Weights of a small GPT-style language model, trained from scratch on English Wikipedia.
Size: 11 layers, width 320, 5 heads of 64, MLP 1280 tanh GELU, vocabulary 14737.
Architecture: LayerNorm before each block, learned positions.
Each number is 128 + 24 x the weight over its row's rms, rounded and kept within 0 to 255. Layers, rows and columns count from 0. The size above them is the row's rms in percent of the matrix's.

# layer 6 MLP up, 1280x320, rms 0.163, rows 215-257, columns 160-239
size [101  95  81 107 101 110 103 112  92 109 100 104 103  96  99 103 110  97  96 117 107 109  95  99 113  93 100  99  96  98 100 117 114  93 106 103  94 110  91 102 103  95 105]
[[138 115 110 160 136 164 107 130 138 128 119  98 120 123 122 100  94 151 141 158 129  60 214 119 124 105 138 158  95 100 176  99 131 102 145 107  99 150  98 137 107  96 155 150 116 125 111 132 118 134 184 148 105 128 168 140 109 130 132  80 112  91 129 122 107 141 112 123 130 102 126 109 136 111 117 138 120 139  86 171]
 [ 95 137 111 121  78 118  75 177 153 113 107 129 151 177 108 122 139 116 134 165 128  95 150 152 114 124 106 138 181 138 144 141  88 103  89  89 166 119 130 124 100  89 106 123 110 144 100 143 128 132 153 145 146 115 103 135 127 139 149  90 146  95 150 120 138 134 100 105  95 128 152 144 147  96 130 146 163 121 143 151]
 [157 114 140 100 100 160 120  98 138 150 108 137 108 103  84 152 139  92 124 131 142 106 136 203 138  59 110 159 127 155 121 162 101 116 134 130 160 149 115 104 126 123 141  92 137 122 157 147 130 130 141 157 133 102 139 109 120 151  98 145 140  94 156  54 145 148 108 144 128 100 108 106 151 107 123 154  90 152 111 161]
 [ 79 117 142 129 107 142 174 136 152 112 125 141 109 126 146 129 111 127 139 114 154 149 148 136  85 105 167 168 111 138 136 157 156 119  80 129 162 117 103 111 123  92 110 159 121 106 135  98 125  98  98  94 119  98 150 131 143 133 130 166 129  81 154 119 121 118 110 137 134 123 137 124 142 115 124 132  98 110  82 136]
 [123 133 110  70 113 145 133 128 116 114 158 134 150  93 154 163 100 115 114 119 122 116 134 108 161 132 155 154 101  93 147  91 107 101 144 162 127 132 181 150 153 150 113 126 109 169 131  92 144 144  97 100 144 139 117 103 134 146 124 106 101 101 109 127 134 127 145  84 108 117 166 142 107 103 112 147 147 121 137 113]
 [101 113 110 170 123 116 126 136 155 139 120 142 157 109 112 169 139 119 116 169  77 119 121 164 103 159 164 132  90 118 182 122 141 110 172 134 154 118 137 121 154 119 150 123 147  83 106 131 116 129 145 154  94 113 153 167 129 129 122 134 116 169 133 132 101 131 159  91 104 111 128 102 131  94  25 171 135 135  92  83]
 [134 130 102 170 132 157 118 158 145 181 107 123 128 147 120 121 153 120 149 145 115 126 127 109 155 110 116  71 154  82 161 147 128 106 125 130 132 146 144 127 116 142 138 124 147  92 141  94 105 132 101 132 144 151 120 127 120 159 126 166  94 159 111 154 135 148  97 143 154 130 124 144 135 157 174 130 130 127 119 144]
 [119 172 131  47 111 135 135 137  93 169 124  98 162 155 134 142 121 105 130 109 129  69 168 145  94 148 138 146 120 124 109 106 128 134 166 154 118 124 108 125 100 128 119  79 186 127 130 162  99 112 138 132 125 136 131 137  89 155  94 106  53 141 128 143 114 117  56 149 152  95  87 158 140 189 116 139 133 129 108 116]
 [108 122 125 141 145 123 150 116  89 101 120 153 140 137 175 121 113 137  82 139 134 103 111 140 120 119 134 151 152 166 106 135 162  95 145 169 119 187  96 123 111 117 137 117 109 108 140 103 135 133 142 144  78  99 112 103 141 126 114 163 104 126  90 178 101 117 143 135 113 121 147 106 152 144 103  97 101 140  84 124]
 [157 138 149 136 113 124 123 148 148 128 133 132 139 135 144 145 167  93 131 124 153 132 112 120 105 158 120 108 125 104 147 118 165 146 107 139 156 122 164 139 158 159 112 152 127 103 155 121 116 127 160 127  89 137 131 114 112 146 131 105 132 110 115 103 138 125 145 106 177 109 137 145 174 170 136 135 141 145 106 163]
 [141 145 128 135 128 145 123 140 133  93 142 123 135 138 127 136  92 108 133 122 137 147 136  91 126 134 136 117 130 109 124 165 104 121 114 133 121  81 109  78 148 119  93 108 133  84 118 108 131  76 122 186 149 117 148 126 157 147  59 118 132  99 162 126 150 113 165 117 151 179 119 131 167 119 123 126 117 105  96 124]
 [ 95 151 127 145 125 158 161  88 141  95  92 183 120 129 161 168 140  86  91 147 152 122 174 118 130 123 155 125 125 127 126 129 120 150 130 128 119 125  98  98 131 122 117 131 122 107 155 139 100 117  63  94 135 129 157 116 125 112 120  85 116 115  78 114 131 134  87 105 141  97 147 109 125 123 125  84 110 100 120 106]
 [115 147 100 127  77 138 104 131 128 128 101 121 104 147 142 143 129 129 123 137 156 132 128 173 127 138 153 117 136 113 143 165  98 105 127 177 138 125 134 153 146 127 128 113  88 143 111 143 116 104 120 133 122 178 112 143 115 124 115 116  77 118 138 116 143 134 121 174 130 132 140 112 180 151  85 132 117 100 123 158]
 [108 127 168 108 131 126  79 141 136 135  78 109 116 154 131 125 139 126 103 168  85 121  96 119 123 137 136 113 102  88 143 177 103 146 119 133 132 136 139 143  93  81 103 120  96 119 142 118 134 105  88 147 114  99 143 141 122 135 133 193 135 131 138 142 152 112 145  94 120 127 112 140  84 181 149  92 122 126 159 161]
 [132 118 108 151 105 135  86 127 151  98 100 133 124  97 129 100 125 132 122 116 135 151  66 107 144 100 120 117 153  90 115 125 146 168 132 164 103 110 144 155 167 101 157 132 155 118 146 161 126 115 137 137 110 151 120  99 103 156 128 119 138 114 122 104 124 104 148 146  68 157 131  92  65  81 123 146 105 146 156 120]
 [143 132 141 157 103 133  84 128 175 114  94 134 102 104 100  67  75  73 139 131  92 147 109 126  87  79 142 137 139  84 118 161 118 148 155 132 156 116 105 114  81  87 150 138 129 104 160 105 108  96  95 110 115 101 169 121 122 165  77 105 129 141 192 122 122 122 169 119 179 168  87 103 107 142 124 113 140 102  90 102]
 [149 135 130 105 153 107 134 123 146 140 144 132 107 152 127 106  83  95  93 117 136 144 137 167 122 163 133 129 111  98 126 149 171 142 112 139 144 114 113  94 132 116 169 164 146 137 136 158 126 125 140 100 130 146 126 123 139 178 123  96 117 156  85 150  93 110 125 120  93 174 156 104 118  94  93 140 150 124 135 108]
 [137 145  75 111 116 146 116 147 149 157  93 144  65 106 120 117 132  88 114 150 147 130 153 122  96 151 111 117 128 171 143 127 102 172 142 126 113 124 102 127 148 135 121 114 137  93 108 117 170 143 132 118 122 135 137 119 119 121 190 100  74  91 116 108 120  95 151 132 127 105 147  73 140 172 107 144 103 147 142 136]
 [158 124 143  86 156 123 156 116 112 105  93 128 117 145 126 139 173 149 102 130 128  95 179 134  97 133 134 127  81 103 127 156 131 109  98 127 131 149 154 158 158 131 143 134 125  79 152 145  78 104 118 112 115 132 133 121 117 135 104 117 141 156  91 129 110 157 140 123 160 155 127 106 123 149 158 106 122 134 103  94]
 [142 169 128 134 114 116  96 142 120 147 138 119 126 168  82 133 107 145 153 126 118 120 163 178  98 129 105 169 142 158 133 137  73 159 117 127 116  84 125 116 114 112 158 148 152 141 100 118 109 108 183 134 130 133 110 147 123 105 172 160 119 123 134 122 116 105 155 121 157 140 157 128 104 157 103 107 143 162 129 111]
 [112 134 145 123 164 123 111 144 158 113 153  91 122 137 116 154  79 119 162 126 132 161 123 143 103 170 128 163 126 139 105 121 147 110 127 119 119 123 124 135 183 126 179 123 126 147 149  91 113  99 121 173 114 106 111 108 182 138 142 129 120 178 113 153 145 124 109 112 132 127 111 153 109 119 142 162 111  89 129 137]
 [115 130 157 111 137 161 152 107 118 114 123 122  83 124 141 143 120 118 152 136 143 127 175 154 129 159 129 140 106 122 127 109 110 103 114 114 142 133 104 169 128 103 128 124 171 132 163 127 185 149 131 152 116  98  83 102 122 147 127 131 100 171 118 139 110 144 136 146 105  91 157 132 103 132 123 130 170 142 142 128]
 [109 116  67 108  73  87 152 130 167 121 142 127 123 169  90 108  90 167 160  99 100 134 118 105 122 110 132 130 138 102 170 130 149 166 156 122 129 138 133 160 162 120 120 160 156 104 134 121 144 137 108 166 118  97 113 127 152 111 126 164 140 100 131 111 106 114 146 119 135 111 148  99 175  74 138 154 149 125 119 140]
 [ 93  93 136 139 151 122 150 121 150 136 127 115 141 128 119 122 166 124 101  80 141 121 142 129 153 108 136 150 110 156  95  85 139 119  94 116 126 160 135 104 128 127 123 102 133 119 102 134 115 173 157 159 119 112 119 142  93 156 125 143 139 201 151 172  88 147 119 105 110 117 118 160 132 108 114 148 143 157 155 166]
 [131 166 125 156  84  94  96 137 144 139 124 104 110 148 141 118  97 132  73 105 152 122 112 137 161 123 119 163 188 126 110 147 106 117 152 164  76 131 147 125 114 144 119 122 138 136 113 122 127 152 134 116 139 134 129 116 159 129 145 105  97 157 118 151 154 112 153 129 125 108 124  86 114  86 105 155 156 110 111 130]
 [100 121 132 168 117 122 109 100 135 177 154 155 173 116 157 135 125 131 121 134  64 120 136 116 110 118 172 137 149 130 134 143 101 109 114 168 141 148 131 133 143 170 146 138 136 141 100 107  85 112 183 125 149 137 166 142 163 150 104 116 120 114  71 170 130 144 127  49 136 112 126 183 118 149 107 101  99 154 161 129]
 [120  99 109 159 127 170 119 149 111 108 123  95 123 149 144 153 114 116 123 162 157 135 157 109 110 146 162  89 122  83 101 130 129 124 119 147 168 120 145 146 163 128 130 148 135 132 116 123 116 130 149 119 125 125 172 127 115 123 132 125 109  94 116 144 114 107  96 147 163 146 155  99 131 140  95 111 104 131 156 153]
 [178 125  79 149 154 117 107 138 131 109 106  95 105 125  97 150 105 128 117 155  76 131 107  76  82 131 161 128 139 103 118 121 146 123 192 137 111 146 122 184 121  82 132 129 149 122 112 107 146 140 112 122 114 167 139 150 124 124  75 172 117  99 124 146 133 134 145 114 102 138 106  93 123 128 115 120  95  81 129  80]
 [116 111 166  84 164 137 127 160 147 121 131 174  67 108 123 132  68 170 107  54 119 135 124 136 139 149 108 135 122 138 123 122 133 113 164 147 132  89 106  92 126 140 132 133 101 154 165 122 107 123  91 115 149 109  81 105 119 114  89 137 108 149 147 129 163 129 125 107 146  92  92 103 108 142 142 135 125 122  89 124]
 [111 132  93 156 137 108 146 148 116 110  85 146 150 147 104 139 130 139 137 120 152 163 126 122 108 129 162 141 102 116 131 118  99 130 158 102 139 117 118 126 117 115 117 147 155 131 147 101 120 144 104 165 140 138 163 112 108 152 108  72 114 143  95 158 160 112 141 134 111 145 128 126 130 129 126 177 127 122  81 189]
 [121 136  83 153 144 116 160 145 140 147 125 123 173 162 130 105 105 142 117 132 115 129 109 134  94 121 122 150  83 116 172 110 140 118 136 129 112 137 115 144 112 123 138 119 102 143 134 118  90 100 110  91 118  81 101 118  95 145 135 134 135 148 139 120 104 137 147 136 106 146 179 127 138 153 109 123 125 146 121 164]
 [ 76  99 143 150 114 124 183 127 136 129 154 121 106 125 109  85 109 131 150 142 130 129 181 144 136 124 110  86 172 116 109 128 142 115 140 140 135 131 138 115 123 126 133 136 140 141 142 152  92 148 132 168 154 139 157 154 138 136 149 121 148 131 118 140 120 120  99  83 128 113 101 113 128 102 120 128 179 172 125 153]
 [116 121 136 149 112  97 113 164 145 157 110  86 132 138 105 100 161  99  82 142 118 164 120 110 169 146 101 135 102 125 144 144 177  99 146 133 106  73 102 136 133 120 157 135 149 136 133 157  92 192 118 105 119  82 146 109 127  92 141 133 142 121 109 165 169 158 107  76 136 133 106 131 131 117 157 148 136 127 147 120]
 [122 106 145 135 133 114 120  42 108 144  68 118 130 152 146 137 181 122 145  89 132 165 109 149 177  98 117 134 144  81 102 112 136 135 119 143 109 151 133  93 138 121 200 145 125 139 126 137 150  82 123 110 145 103 125 162 117 151 137 131 112 143 140  73 155 131 122  81 157 123 103 120 162 154 143 122  77 112  96 143]
 [ 94 107  98 134 136 135 117 150 117 117 150 123 135 102 116 116 115 172 136 107 157 143 118 121 124 137 123 162  98 127 115 134 122 103 143 125  87 108 150 109 128 129 161 135 118 157 125 129 147 141 114 145 142 132 112 111 141 141 129 126 108 130 126 117  91 111 123 115  83  74 163 146 133 162 165 139 138 152  84  86]
 [157 120 144 156 149  85 129 123 113 115 151 163 103 125 126 136 143 140 138 121 130 113 120  90  57 123 126 102 166  84 157 139 151 120 126 109 107 119 143 134 158 144 150 101 150 147 105 121 123 120 130 153 127 140 155 136 103 151 126 112 140 151 155 140 139 110 120 157 149 107  97 160 138 165 116 157 101 112 134 147]
 [104 134 156 120 131  69 134 146 185 133  88 119 136 130 119 152 151  90 117 137 106 147 144 136 152 111 188 108 105 103 124 173  98 134 138 132 161 121  90 126 135 104 106 147 167 145 126 158 143 110 143 118 166 146 124 141  93 114  99 106  97  94  85 111 130  92 155 131 125 143 124 134 108  61 137 147 131 117 125 164]
 [122 135 151  98 101 165 107 166 124 160 103 183 138 151 145 138 136 126 154 122 138 137 112 130 113 121 116 115 128 106 138  89 154 103 115 169 150 135 186 117  61 138 106 142 102 126 155 134  87 109 123 129 113 133 113 137 120 113 148 179 130  95 163 125 136 102 124 150  98 126  94 112 109 122 112 149 155 144 162 128]
 [127 128 109 143 103  99 140 105 137 127 120 169  93 138 142  70 188 108 136 110 109 100 142 138 153 121 138 136 150 135 141 118 142 138 115  95 124 170 132 112 146  83 110 140 142  94 145 126 137 130 157 124 146 136 138  71 122  73 119 117 130 165 168 116 108 115 153 114 129 119  89 124  95 101 108 135 188 145 117 151]
 [ 95 118 130 140 137 142 110  93 131 140 139 167 131 112 148 146  87 116 139 145 147 197  95 161  98  92 102 128  84 111 146 133 148 112 135 139 181 191 130 162 129 104 117 129 107 141 163 132 131 103 121 142 142 132 127 130 118 136 120 149  93  93 129 186 168 107 137  85 163 106 117  95 125 114  85 151 105 119 140  87]
 [117 166 145 124  98  92 145 102 145 134 147 167 102 174 130 140 128 194 154 155 126 137 151 120 123 113 105 132 115 168 116 124 115 127 119 137  90  95 149 138 106 148  85 153 187  97 131 131 147 127 131 142 183 135  95 119 105 148 132 145 142 112 149 129 135 150 101 135 137 146 108 122 116 134  84  86 111 139 122 101]
 [114  83 140 140 144 143 122 102 135 124 121 116  94 125 129 106 102 112 140 156 111 112 120 112 161 122 120 123 157 125  95  86 133 147 102 176 146 156 160 108 145 129 112 104 128  93  98  81 132 112 151 126  89 112 128 113 124  98 194 178 138  88 100 133 142 102 112 166 139  99 126 128 147 116 164 118 130 153  97  94]
 [ 89 139 142 135 127 107 181 149 117 140 105 100 139 136 123 146 132 153  96 181 119 157 111 140 115 103 109  61 114 172 153 134 157 147 101 120 117 164 148 133 178 143 123 107 140 119 154 145  89  99 123 133 132 140 137  85  93 109  83 146 104 120 126 116  66 105 103 126 127 124 152  64 131 122 122 107 113 155 134  80]]
# layer 6 MLP down (transposed), 1280x320, rms 0.0854, rows 215-256, columns 160-239
size [ 95  88  86  96 105 109 108 115  89 112 100 100  97 102  99 102 103  97  99 125  99 104  96  97 119  95 103  93  94  95  96 140 124  96 101  98  98 115  88 103  97  97]
[[106 144 146 116 137 117 143 168 152 131 152 185 144 121 116 147 116  95 138 151 206 130 138 144 135 126  99  84 138 137 130 141 120 163  81 137 117  84 110 149 123  88 131 121 141 135 123 137 128 136 140 121 125 127 125 113  83 136 109  93 101  80 126 146  50 114 179 164 112 110 163 106 114 109 153 121 144 166 158 100]
 [158 150 158  97 173 142 166 165 120 130 124 160 113 124 123 168 123 107 125 141 115 160 130 123 108 101 157  96 108 102  92 130 111 131 153 188 103 147 135 101 122 122 136 146 107 163 118 107 117 133 154 175 136 102 100 127 106 145  72  96 176 151 117 192  96 139 128 143 133 116 108 124 107 135 106 152  80 136  96  88]
 [116 106 112 155 127  88 156 131 134 143 139 145 110 169 162 113 120 151 163 112 128  92 108  79 100 138 151  93 101 100 115 141 106  99 147 102 126 117 121 102 121 132 100 145 154 150 150 118 158 163  85 112 117 122 137 173  90 125 111 133 131 134 131 174 114 143 133 145 143 163 104 142 143 148 109  99 167 123 151 151]
 [170 153 129 137 129 121  92 122 110  76 171 161 131 145  96 134 150  85 121  86 171 120 137 143 150 128 141 146 127 114 156 126 122 127 146 150 143 121 124 103 139 115 150 122 159  94  92 118 166 155 133  83 120  91 137 107 141 117 122 131 153 147  93 151 115 138 136 142 180 161 124 129 140 140 124 103 125 135 126 125]
 [113 129 155 167 154  79  88 108 145 112 155  96 165 116 147  93 138 143 125  92 162 126 133  81 141 128 107 143 150 133 143 137 144 175 117 114 138 135 101 146 103 137 154 136  75 101 140 120 135  70 105 103 120 153 135 122 138  87 112 117 135 131 136 167 139 143 121 147 120 123 111 145 112 119 112 131 119 163 130 177]
 [145  99  68 166 136 144 170 183  99 132 145 148 149 136 154 149 133 117 107 167 158 138 144 124 130 154 132 121 124 107 116 127 105 107 151 112 111 132 114 117  88 131 131  66 166 125 133 132 139 151 115 146 129 125 153 156 113 152  96  99  77 143 115 114 117 119 117 111 131  93 114 113 132 132 122 177 166 129 135 130]
 [134 162  95 173 107 117 137  95 146 116 103 104 124 162 110 127 155 121 138 167 146 166 105 102 168  76 133 147 135  88 124 113  77 171 149  77 152 195 158 133 118  98 152  98 126 139 133 157 133 133 102 126 132  85 149 147 114 137 161 131 137 101  98 119 142 141 156 100 169 153 136 118 152 110 123 109 105 121 106 150]
 [129 186  98  92  91 147 130  91 116 136 131 139 165 110 127 126 143 144 121 167 114  86 147 138  69 128 131 103  77 118 101 127 132 165 145 156 147 147 143 118 106 117 133  69 144 162 138 117 135 137 167  95 122 106 135 105 140 143 144  94 129  79 112 174 139 142  99 151 184 147 134 124 122 145 133 108  76 145 107 131]
 [ 88  96 136 112 106 155 110 109  89 127 133 136 116 176 143 135 172 174 110 157 115  90 139 133 135 136 140 105 105 109 105 148 127 115 126 109 146 130  94 157 120 133 152 112 128 107 123 155 160 127 117 148 111 140 112  95 112 123 139 106 139  83 131 106 130  62 154 109 154 133 106 153 139 114  99  74 151 138 138 143]
 [118 185 117 196 140 147 173 126 145 169 124 100 146 131 108 126 168 129 143 157 132 123 188 116  79 121 148 126 113 129 141 160  93 155 119 113 135 132 128 148 146 131 133 164 130 102 131 118 147 118 118  95 133 124 105 101 109 127 132 128 146 196 134 112 139  71 137 120 168 138 115 154 132 127 149 153 137 132  98  90]
 [119  92 119 131 141 194 119 150 168 134 116 146 151 136 117  97 110 176 150  97 132 101  68 131 163 166 120 115 138 117 136 154  82 101  94 135 140 129 124 122 123 100 103  65 114 133  75 140 106  96 129 126 153 108 120  73 116 150  46 102 121 169 141 129 148 144 112 149 133 136 109 130 183  75 146  92 146 137 129 106]
 [147 148 133  97 126 138  89  93 154 119 132 111 128 132 151 117 149 152 168 177 119 140 105 145 139 148 116 111 141 124 145 136 140 136 130 114 138 106 167 115 142  67 161 126 129  98  93 146  97 128 144 153 139 133 120 107 114 160 112 158 120  95 120 129 127 125 132  86  84 146 142 130 138 127 135 132 179 170 111  90]
 [111 137 130 115 133 203 155 120 104 100 172 133 108 126 134 112 133 130 149 112 149 146  94 139 150 121 147 133 106 116 134 128 192 143 132 172 109 134  77 122 115 123 106 167 146 117 140 162 192 152 124 128 163 110 171  87 102 140 138 148 116 137  91 132 128 102 122 149 146 164 104 121 100 122 100 115 117  97 139 117]
 [179 138 137 138 123 139 136 110 149 145 144 154 105 136 130 120 138 118 201 112 121 143 138 127 189 114  89 124 100  95 154 115 153 154 120 113  96 166 157 118  98 150 118 136  88 138 123 114 111 120 172 151 126 137  75  95 108 141  95 116 122 142 132 162 131 106 165 116 156 116 149 125  69 140  95 106 146 138 106 152]
 [117 163 148 147 120 157 118 107 115 124 100 146  98 116 140 161 139 121 148  91 118  87 140 125 104 101 125 148 133 141 177 121 134 107 147 104 144 127 142  94  86  60 123 115 152 107 123 115 133  77  87 134 144  94 171 146 133 170 151 150 151  81 132 119 130 133 121 115 150 143 125 186 180 136 134 113 147 119  91 114]
 [152 112 120 105 134 105 115 116  94 154 115 110 162 107 138 162 155 132 152 118 104 155 106 153 162 136 106 119 154 125 107 125 131 125  98 108 160  91  93  97 169 106 134 132 146 123 122  97 144  96 101  77 146 112 134 114 156 161 132 139  73  96 108  93 136 135 154 128  88 176 118 103 137 128 200 113 104 102 133  93]
 [162 143 151 124 109 174 108  80 113 124 160 114 138 113 109 138  72 122 133 109 117 148 131 158 128 107 136 139 114 159 159 156 109 169 122 123 122 114 157 117 134 121  76 132 114 120 118 145 117 186 134 114 117 104 133 127 153 148  84 130 105 132 155 121 118 181 155  93  60 154 104 122 108 125 130 120 134 165 121 110]
 [146 151 123 141 128 124 123  94 130 111 165 134 120 128 144 115 147 118 105 195 132 132 116  90 124 149 163 142 159 136 133 126 115 119 112 163 130 102 115 107 129 106  88 135 142 138 102 130 149 127 161 130 165 111  71 122 146  79 130 121 134 122 159 128 202 169 172 148 141 124 158 129 131  73 128 127 125 125 127 165]
 [102 127 157 168 101 126 123 123  96 114 149 136 149 143 142 129 101 152 119 113 124 169 156 120 114 125 144 152 155 168 149 129 151 172 145 124 114 173 112 116 127 130 128 176  86 173 145 157 129 115 135 123 115 124 108 126 141 124 104 122 140 133 165 139 142 108 120 106 133 143 120 141 108  94 111 143 122 114 139 143]
 [122 142 112 186  94 151 108 175 107 127 132 108 137 154 112 149 135 138 121 134 127  89 127  82 101  86 138 117 137 172 152 116 139 124 100 109 150 136  95  87 117 143 125 128 141  79 123  73 140 127 101 136 151 136 105 141 165 108 126  91 123 139 111 109 169 122 132 136  91 191 129 146 107 170 150 123 151 107 156  99]
 [189 114 153 139 125  95 133 151 132 119 172 109 111  89 134 120  90  87 120  92 113 109 162 140 103 182 142 166 112 143 114  90 113 140 109 119 131 154  88 143 178 110 122 114 117 115 131 126 203  95 166 106 153  81 149 117 152 144 151 126 149 132 173 100 118 160 169 129 128 125 134 100 124 142 135 122 144 153 179  97]
 [130  99 119 128 131 163 138 135 105 102 140 167 143 146 151 157 139 147 162 151 100 136 102 145 144 150 130 148 121 104 121 104 123 116 161  96 112 156 122 130 123  80 171 138 113 137 180 120 139  64 119 150 139 106 109 104 121 194 149 117  96 176 131 106 121 125 117  83 146 116 147 129 108 135 150 184 158 114 138 139]
 [173  78 137 165 159 172 133 154 132 170 121 105 118 112  97 105  74 124 115 142 125 121 106 126 104 169  77 150 143 189  93 119 125 134 127 124 142 120 105  99 117 153  62 123 121 129 126 133 150 161 169 113 132 167 135 166 132 135 143 149  93 138 138 170 106 134 114 140 138 142 132 127 128 123  99 101 137 136 105 113]
 [152 149 136 145 155 166  89 164 129 146 107 122 119  78 122 119 111 103  93 110 129 125 143 135 119 168 125 127 168 147 150 136 103  94 118 163 136 134 155 132 132 126 107 139 109 138 121 123 145 126 135 104 113 149 117 109 142 123 158 113 156 132 107  93 145 155 136 126 123 112 123  34 114 162  95 111 189 126 165 119]
 [197 171 128 164 119 102 169 157 113 110 136 105 145 154 148 123 150 114 128 121 132 100 128 106 132 118 116 136 148 158 116 138  67 127 135 103 141  98 140 128 136 149 153  93 185 140 129 115  98 172  95  96  90 164  79 147 167 178 113 135 147  81 140 158 150 130 129 130 162 158 107 140 131 144  80 146  77 149 131 107]
 [126  78 127 131 104 165 135 130 129 118 111 142 135 119 142 149 130 169 131  99 130 134 158 124 135 120 116 147 112 120 169 157 101 105 140 163 110 162 146 135 141 141 135 139 135 138 174 134 144 144  69 145  99 120 111 135 136  90 147 134 109 114 151 137  80 116 131 140  87 146 183 123 143 125 161 157 156 150 105 130]
 [121 138 148 134 169 107 128 163 100 142 153  84 146 105 108 117 122 127 162 131 124 156 147 116 148 123 101 128 123 103 120 177  96 146 161 144 103 125 114 110 146 137 143 118 106 102 130 118 133 152 158 145  94  94 127 172 158 181 142 126 164 121 139 156 126 149  91 135 137 121 141 133 112 131 163 148 135 140 115 159]
 [116 119 101  84  80 160 163 118 139 134 167 148 107 148  85 158 123 143 147 147 144 156 168 166 137  89 127 124  65  81 116  99 129 125 135 142 138 131  92 107 122 133 129 137 134 135 155 127  94 159  89 154 121  94 126 158 128 119 130  98 113 124  85 101 100 115 109 108 122 117 109 131 143 126 149 132 167 127 126 177]
 [126 110 150 125 149 118 155 159 118 140 119 127 144 154 134 113 110 123 137 132 118 116 156 105 168 135 129 106 148  98 130 157 119  72 153 115 134 138 129 177 148 118  70 130 163 131 106 177  98 144 176 140  93 162 107 135 120 106 125  91 136 101  97 123 107 170 161  80 135 130  99  90 132 136 142 124 163  93 128 156]
 [ 95 149 157 139 122 122 137  88 165  99 166 100 156 116 115 102 108 136 127 108 124 168 103 121  92 125 111 134 110 165 106 145  74 100 117 164 159 137 166 131 164  98 100  97 166 155 141  98 111 129  98 144 126 135 104 131  67 103 112 153 123 116 151 111 161 107 106 109 137 162 140 150 112  94  86  76 148 161 154 160]
 [ 91 179 143 163 159 126 111 124 125  96 168 147 102 159 170  96 133 173 111 108 129 125 115 115 123 127 105 119 167 102 174 146 132 123 131 116 135 102 153 126 148 165  91  81 113  64 135 172 100 130 130 144  96 111 154 124 107 156 153  95 158 109  87  95 140 113 112  98 110 117 125 164 102 142 162 151 123 146 130 131]
 [172 172 119 163 169 109  83 135 130 129  95 110 139 115 179 211 141  98 110 106 104 118  81 115 119 126 136 142  97 103 166 142 114 136 130 136  78 128 124 128 131 126 159 106 138 138 143 113 142 108 108 108 141 123 123 115 123 155 122 136 118 114 145 118 151 119 144 143 122 121 146 140 123 132 119 125  97  63 109 119]
 [153 121 116 119 133 145 148 155 152 128 151 121  83 121  78  98 121  80  99 160 105 107 102 181 149 157 141 148 149 148 138 134 103 124 113 112 131 104 133 140 113 130 115  84 140 152  78 140 129 121 162 128 155 119 158  75 137 113 142 129 174 120 110 150 135 118 153 153 129 116 103 157 149 158 123 128 104 105 162 144]
 [159 119 123 109 158 169 125 132 123 138 114 133 131 167 136 117 103 127 139  75 134 107 152  85 154 112 114 101 140 142 104  63  98 153 119 126 135 134 146 164 140 126 148 126 144 115 142 109 128 111  90 143 103 120 120 150 135 189 133  75 140 129 128 128 138 183 146 156 119 143 132 127 155 105 189 118  98 139  94 133]
 [131  96 180 134 164 130 127 170 146  91 132 114 150 116 126  97 132 154 126 104 125  94 118 115 125 156 159 161 138 106 112 146 173 134 116 142 124 133 112  99 122 102 127 135 129  69 155 165 152 144  87 118 116  89 101 156  92 153 127 145  39 106 170 151 114 150 135 116 101 145 166 126 163 169 168 110 157 171  76 114]
 [173 115 156 168 140 127 166 192 151 181 164 155 117 127 117 123 146 141  88 155 123 154  76 110 104 140 177 150 129 122 138 130  78 117 141 116 148  97 120 152 119 146 106 126 111 105 131 149 105 118 145  94 130 164 102 113 167 124 150  85 102 130  95 140 114 117 102 137 128  97 134 142 158 140 108 149 120 115 162  88]
 [155 119 140 125 171 147 120 125 120 110 108 146 136 108 126  99 104 115 132 149 127  75 137 144 129 154  92  74 108 169  63 120 146 164 117 109 136 155 122 127 152 131  80  95 120 106 131 132  77 137 139  79  99 151 136  99 175 120 121 131 151 116 154 154 135 141 159 131 136 117 141 158 132 122 104 147 111 121 108 105]
 [127 162 126 141 132 177  97 150 129 136 118  84 125 153 109 164 169 121 143 107 135 143 103 153 133 116 106 123  92 110 153 120 162 140 137 150 117 124 112 101 140 121 135 135 103 145 116 127 131 119 149 125 144  78  93 139 131  73 143 135 126 133 110 147 151 154 142 111 123 136 109 153 123 144 147  87 146 118 155 139]
 [139 140 121  78 193 139 127 116  96 163 134  82 134 104  63 137 118 132 165 132 137 196  87 136 114 149 158 128 117 115  81 150 132 142 145 128 122 114 119 110 111 135 152 126 111 121 108  70 129 163 125 136  81 140  90 156 133 150 132  63 130 128 153 128 150 163 109 109 123 165 118 164 116 179 151 101 125 146 138  90]
 [158 124 150 150 106 143 162 164 132 103 155 159 163 126 101  55 112 120 136 131  96 115 126 150  92 154 129  93 203 134 112 144 109 133 118  91 153 118 133 157 163 126  86 106 150  71 117 131 172 131 124 134 158 150 132 145 110 130 115  97 110  85 166 136 132  90 110 106 100 112 116 124 122  95 115 120 112 124 140 136]
 [133 100 122  62 129 140 113  61 156 146 110 170 123 158 141 126 160  96 142  75 109 126 152 164 145 142 156 162 136 161 123 150 161 114 137  99 125 122 110  99 135 168 118 160 121 142 153  96 142  92 123 130 140 119  82  99  87 132 121 118 164  79 125 104 127 138 133 108 147 131 112 114 109 119 155 165  79 115 140 143]
 [154 147 131  94 118  87 161 126 108 168 122  95 139 119 109 163 121 127 109 129 135 122 111  92 107 110 165 153 101 105 116 122 148 140 123 108 159 126 102  99  86 121  76 141 121 107 163 131 140 162 134  75 163  93 142 138 130 155  86 123 177 161 127 127 144 109 107 114 110 160 154 151 118 113 139 134 169 129 144 115]]